Each number is 200 + 40 x the weight over its row's rms, rounded and kept within 0 to 999. Layers, rows and columns count from 0. The size before them is the row's rms in percent of the matrix's.

# layer 7 MLP gate, 512x192, rms 0.101, rows 430-463, columns 0-31
099,188,221,214,208,176,214,169,219,213,138,113,281,258,232,224,216,131,188,218,142,223,214,238,164,228,246,167,218,189,131,269,240
093,224,159,257,193,226,243,240,231,260,179,267,205,228,230,183,197,271,195,287,144,227,166,203,189,237,258,185,121,217,175,143,163
093,265,174,197,150,217,178,248,247,168,238,213,159,191,179,189,265,182,183,224,188,115,238,287,186,211,203,270,278,268,228,186,222
100,265,175,203,272,149,171,232,139,216,176,234,249,243,293,231,228,155,194,215,200,248,205,258,151,225,231,222,236,208,282,198,118
104,197,208,163,155,250,199,189,271,269,223,257,188,141,252,136,231,192,194,177,211,210,281,258,237,160,161,198,150,265,194,206,146
101,233,230,155,164,213,215,209,187,223,209,197,218,194,180,172,182,145,165,244,234,164,266,240,191,223,195,190,180,247,153,166,235
093,218,150,199,254,176,186,273,187,177,200,138,209,203,203,167,151,232,192,185,249,193,171,213,246,264,187,156,249,170,204,189,203
098,242,198,246,175,133,208,134,250,179,231,291,166,225,232,184,196,270,210,202,222,278,176,207,163,183,179,209,182,164,289,250,195
100,197,225,172,109,192,220,153,158,142,171,260,287,187,181,147,227,239,240,204,245,193,178,228,142,244,195,174,229,306,215,159,247
106,269,210,180,198,254,224,205,179,238,232,231,239,193,246,183,173,183,240,178,167,241,333,189,165,144,200,218,218,230,252,169,189
101,176,289,157,171,191,173,237,258,117,151,204,182,184,188,144,170,245,157,198,212,211,229,240,167,212,249,127,177,277,206,209,204
092,170,155,250,203,141,205,120,191,191,207,194,233,147,206,210,208,246,229,162,267,146,248,213,182,105,182,244,203,218,195,225,244
098,158,175,136,201,228,137,230,237,134,256,211,182,208,177,177,191,205,189,185,174,194,143,289,228,213,205,194,204,177,219,241,241
103,222,263,229,165,161,146,198,211,181,143,228,164,269,200,170,220,154,159,202,155,274,214,152,111,193,238,309,179,237,206,151,180
104,234,213,264,173,257,171,265,225,214,216,200,190,114,220,178,268,162,119,147,193,177,197,189,147,202,147,130,176,193,219,190,211
103,224,163,272,228,199,185,274,226,243,263,254,215,226,209,205,209,166,237,198,277,271,138,241,188,146,258,180,71,235,150,275,140
105,182,254,255,189,172,140,204,210,180,153,199,164,225,199,182,209,177,210,183,119,192,232,138,260,214,187,184,246,208,213,141,157
100,251,204,233,250,175,197,269,259,172,297,216,150,197,179,245,207,167,228,197,146,149,130,149,238,213,182,200,266,174,225,182,193
094,240,248,211,187,319,154,168,222,235,269,250,251,214,147,175,166,233,267,122,225,201,199,276,142,179,207,193,147,290,267,213,137
108,247,238,224,219,212,162,180,178,237,232,180,171,214,258,169,182,169,206,225,198,269,162,145,218,228,163,186,232,248,184,172,131
103,266,208,214,246,201,188,216,202,252,168,128,219,178,241,176,216,168,258,237,209,175,158,197,178,130,221,230,209,166,154,183,195
096,218,206,166,177,180,174,230,142,265,160,153,252,174,196,149,177,118,219,173,297,192,243,198,183,218,215,174,179,213,280,201,240
101,203,216,146,138,176,238,197,224,184,254,175,212,232,136,187,189,192,163,203,182,119,231,247,204,169,237,197,187,163,247,179,202
100,206,200,168,242,211,133,186,204,107,222,261,297,267,135,261,149,159,122,250,206,164,229,205,170,178,162,218,188,185,222,258,188
106,176,196,191,176,229,212,187,146,200,200,159,211,217,169,200,199,161,136,186,213,204,297,157,158,209,214,186,150,139,158,197,216
102,198,176,211,112,184,226,198,312,217,218,184,198,117,198,125,162,248,180,190,222,227,150,139,187,165,208,193,177,278,218,147,171
107,184,196,191,195,215,224,202,144,137,235,210,214,228,176,232,145,191,161,208,265,186,199,198,126,170,251,202,294,226,243,172,186
107,195,222,252,209,121,225,155,197,186,192,204,273,206,199,190,206,140,231,213,193,177,168,211,284,206,158,145,258,198,218,171,166
100,228,227,172,191,185,137,172,200,250,208,172,203,218,105,195,272,238,249,230,153,165,209,249,136,166,235,223,145,203,192,149,161
096,246,164,175,253,193,254,211,200,201,209,270,123,189,262,195,203,157,181,230,132,217,260,183,257,184,232,227,160,246,198,185,188
098,273,213,249,187,231,199,211,291,122,227,202,243,182,234,214,147,180,200,217,132,250,152,252,227,248,200,161,155,234,257,246,241
108,235,270,181,222,139,206,228,180,203,222,198,201,231,243,177,266,209,187,193,170,120,222,252,201,173,205,207,163,153,172,192,227
096,171,183,236,181,163,185,234,217,241,268,114,212,138,201,224,231,209,220,165,215,125,158,235,197,154,215,198,221,212,213,184,183
111,209,266,237,204,232,172,244,252,195,238,248,155,169,266,215,282,191,160,277,158,193,202,252,265,195,218,261,209,195,148,158,199
# layer 7 MLP up, 512x192, rms 0.0968, rows 430-462, columns 0-31
099,193,219,172,198,204,152,178,181,149,145,188,296,209,177,196,254,225,141,166,218,217,200,203,204,234,174,129,244,166,206,167,212
096,174,177,260,158,267,238,145,254,212,137,225,268,195,237,207,230,216,286,209,193,138,116,252,227,225,247,246,197,194,168,170,144
093,187,180,219,272,229,214,186,165,216,212,220,238,322,144,237,185,188,186,187,155,244,173,150,271,160,209,204,150,213,213,270,216
103,243,184,182,194,174,224,171,236,216,259,191,252,187,218,200,178,212,267,138,197,219,229,176,211,200,150,240,174,213,200,123,155
105,257,159,198,227,160,154,188,193,219,268,204,182,223,220,180,205,209,230,239,153,235,174,248,180,191,189,187,120,225,175,169,161
108,194,208,130,229,143,248,210,228,205,125,190,240,192,130,148,212,142,215,219,188,165,265,191,209,164,147,205,214,256,153,249,189
095,224,234,172,241,141,173,233,231,272,215,233,209,170,203,267,167,166,135,157,251,170,212,204,213,164,260,193,219,233,155,193,224
100,142,167,257,123,252,214,187,243,205,288,157,228,141,261,223,203,169,235,201,87,189,232,188,179,166,191,189,203,150,120,134,203
103,182,169,192,146,236,252,258,261,255,247,166,248,216,144,223,149,223,208,196,246,166,157,217,202,194,250,176,153,213,172,231,161
106,231,227,159,184,192,222,174,253,209,143,208,214,231,190,232,190,210,258,257,207,171,191,204,248,153,153,228,153,130,150,252,164
105,128,265,192,240,232,248,181,206,260,198,136,173,189,176,251,111,178,254,140,203,221,264,133,160,234,218,219,173,205,174,226,167
095,276,248,204,215,208,121,177,177,214,291,165,168,232,228,187,227,194,165,158,221,176,205,197,201,127,197,146,250,245,244,202,209
101,225,149,192,143,161,142,182,222,280,125,189,191,231,177,202,145,264,156,201,174,123,233,248,213,175,202,238,171,193,194,186,200
099,211,179,207,271,199,276,243,180,199,253,170,132,241,228,216,244,190,167,150,200,215,156,230,246,237,163,197,230,145,193,257,225
102,161,309,173,119,190,212,180,212,200,247,234,227,349,110,200,174,210,207,169,154,227,162,188,176,209,165,206,198,222,240,143,184
102,237,189,168,181,175,209,169,152,212,193,170,225,171,180,141,229,124,247,155,193,152,176,213,244,244,184,242,250,158,211,182,180
104,162,225,275,136,206,203,120,113,223,221,178,242,211,189,198,226,162,211,260,235,195,221,159,162,207,125,181,265,109,179,227,174
099,250,245,190,193,190,187,214,167,175,205,175,212,162,190,159,156,171,216,196,250,164,213,220,184,210,208,156,300,237,204,186,225
092,272,108,259,197,215,141,198,216,144,257,238,235,228,200,213,246,253,257,197,177,208,203,263,270,252,151,225,189,180,281,212,169
098,250,238,216,224,185,151,258,219,190,253,226,148,193,206,150,209,199,181,202,158,171,218,223,192,188,134,148,206,244,233,193,213
099,227,176,225,232,274,233,198,196,80,161,234,183,161,267,276,192,205,138,142,187,205,206,193,248,223,207,133,205,216,217,171,182
090,305,165,179,231,216,188,256,188,200,130,241,168,188,192,195,162,145,242,132,183,185,195,160,222,235,217,225,249,207,182,177,215
101,199,187,196,231,165,208,212,164,300,141,217,224,189,145,186,141,276,182,148,250,191,189,286,211,191,127,256,190,161,200,204,179
098,222,97,167,206,172,204,215,252,224,203,181,165,238,284,241,137,143,105,209,194,166,207,174,272,210,187,251,89,157,256,230,239
102,137,247,161,141,210,178,207,164,215,211,135,265,253,180,200,139,149,225,240,180,214,204,146,202,199,160,264,102,186,330,245,204
104,254,224,217,115,176,138,214,209,246,160,230,138,245,232,251,239,192,148,172,247,164,227,209,210,235,206,298,138,116,141,212,173
107,182,242,208,166,177,190,237,183,198,236,178,254,170,104,250,177,230,151,245,199,212,165,141,153,225,206,198,204,154,303,218,264
106,176,224,172,181,202,245,126,248,194,159,155,169,209,228,233,205,210,143,222,255,188,208,170,180,153,183,152,130,203,139,192,157
104,191,206,201,204,156,281,191,194,260,164,204,234,231,268,234,149,172,175,209,148,189,132,177,179,224,174,229,195,280,193,231,299
094,210,200,246,109,177,254,138,129,282,146,170,264,259,186,161,246,211,147,204,253,225,201,197,206,132,233,288,237,269,206,240,203
099,141,212,191,146,231,209,224,266,189,287,145,202,155,153,232,180,215,222,165,166,234,209,129,175,220,189,179,206,180,179,215,156
100,187,237,269,243,173,228,164,195,189,191,164,241,210,277,227,159,221,205,199,147,187,192,203,189,228,163,250,126,202,147,209,191
098,236,167,247,195,141,130,178,184,289,166,223,186,188,158,137,159,267,222,162,214,234,196,165,147,147,247,271,137,190,150,264,212
# layer 7 MLP down (transposed), 512x192, rms 0.096, rows 430-462, columns 0-31
105,211,249,150,194,99,163,240,274,220,166,185,183,224,211,148,161,251,144,256,182,267,197,231,204,250,143,150,161,237,210,252,121
097,133,107,203,163,157,254,266,180,216,207,197,218,203,139,233,209,139,277,182,209,162,196,153,136,77,185,181,136,145,144,240,242
091,196,204,235,200,227,241,235,232,225,179,219,154,162,236,247,274,183,184,190,170,207,189,227,144,265,233,236,224,198,273,154,176
100,260,137,173,256,204,229,225,251,171,267,219,262,171,198,243,215,169,272,176,235,279,203,191,170,190,253,291,212,227,157,153,186
107,235,164,197,180,189,240,239,257,254,201,147,257,183,204,231,196,233,223,237,192,272,294,130,218,140,182,188,203,202,228,204,131
106,191,175,232,167,190,124,202,186,214,197,130,156,181,269,221,175,221,152,130,178,176,208,192,174,179,123,149,221,203,239,182,220
094,176,249,204,212,213,160,241,152,144,153,205,97,188,134,165,267,277,149,229,169,182,141,201,201,183,229,177,262,195,139,186,152
099,201,238,219,146,158,197,193,214,146,139,238,177,152,177,208,221,144,240,233,187,237,212,249,168,216,177,186,205,256,201,163,246
104,144,131,177,217,159,217,215,248,240,223,222,224,202,218,217,232,189,182,163,192,200,96,168,251,158,233,239,256,180,268,248,213
104,233,207,195,232,174,203,233,167,188,120,209,232,158,248,185,176,224,190,202,271,119,272,275,192,162,181,236,224,230,254,222,144
102,194,164,166,207,192,218,223,194,165,142,233,164,219,191,167,191,278,135,215,220,201,194,197,255,134,134,173,244,265,224,174,187
096,251,195,153,231,215,135,145,172,205,177,176,223,238,167,193,213,246,166,243,252,204,224,230,247,200,225,166,151,259,198,141,233
103,209,219,185,208,227,193,152,166,220,282,138,241,164,215,169,225,199,227,161,198,250,271,243,147,276,197,206,252,201,231,231,194
105,247,266,136,208,202,165,158,212,251,201,240,201,265,247,192,150,191,130,156,225,221,201,234,202,188,204,242,186,216,154,185,162
102,217,189,245,289,76,159,193,209,183,223,256,236,157,306,196,170,214,148,238,220,171,241,180,189,168,240,185,218,243,228,182,169
104,255,208,198,251,245,172,174,278,194,253,216,216,232,210,182,163,204,230,157,280,217,182,115,215,193,215,219,179,176,148,213,205
105,226,247,192,150,220,138,206,226,227,212,188,135,186,182,246,193,203,240,228,166,188,238,228,186,198,167,198,177,231,157,186,248
096,154,174,174,203,174,203,266,159,192,215,190,184,203,167,215,160,177,206,202,137,240,210,193,226,138,243,193,156,214,157,201,157
096,188,420,241,211,210,152,195,185,168,178,191,254,164,198,148,141,188,159,264,273,117,245,176,166,229,219,166,162,232,163,230,188
104,263,195,203,212,262,206,215,210,199,233,240,205,176,238,212,182,163,136,225,138,187,226,185,185,145,173,172,199,214,301,218,163
099,219,202,183,199,229,171,101,246,161,184,247,152,150,129,164,325,160,274,246,178,166,143,213,198,178,135,217,115,184,220,244,178
095,182,150,187,178,233,208,201,171,146,226,168,209,172,274,222,161,245,256,244,170,229,236,249,193,194,254,140,146,132,293,191,209
101,194,107,186,263,193,268,259,242,174,223,187,208,187,184,202,227,206,201,184,180,277,196,213,156,179,242,211,290,233,267,214,222
097,242,8,141,234,164,217,200,211,160,168,156,183,187,239,242,289,157,197,151,184,267,202,239,156,210,205,237,162,163,264,170,269
102,163,129,190,180,283,195,136,114,201,237,251,204,247,261,193,219,178,212,250,123,235,256,102,175,186,190,200,239,210,166,248,185
104,112,241,165,235,280,275,239,127,236,288,236,208,227,170,183,198,227,236,196,207,246,168,168,176,177,219,203,214,172,230,222,181
102,170,133,224,198,225,270,258,204,220,167,203,243,169,207,214,205,223,151,155,198,219,240,230,212,171,259,209,217,218,167,301,223
106,198,298,250,181,208,154,150,175,145,200,245,219,174,173,155,140,165,226,140,276,169,266,153,244,208,185,162,243,190,162,226,151
099,257,323,204,222,215,120,235,178,253,175,254,161,201,146,165,254,269,154,188,228,165,163,200,205,232,251,175,198,140,242,159,230
094,221,201,221,268,210,207,176,252,122,171,229,236,168,241,168,156,145,151,179,211,230,189,175,244,168,112,228,175,220,153,225,215
103,193,77,235,131,134,187,204,210,193,201,243,232,197,245,209,187,261,197,199,221,185,210,129,230,241,205,168,178,189,235,221,185
093,184,145,193,207,208,234,154,214,237,170,189,215,237,193,120,201,140,161,168,182,177,200,199,241,99,236,180,186,218,275,191,263
096,221,176,239,139,212,195,220,96,193,207,170,200,168,216,157,256,222,153,163,192,144,219,156,234,194,199,176,187,264,242,204,238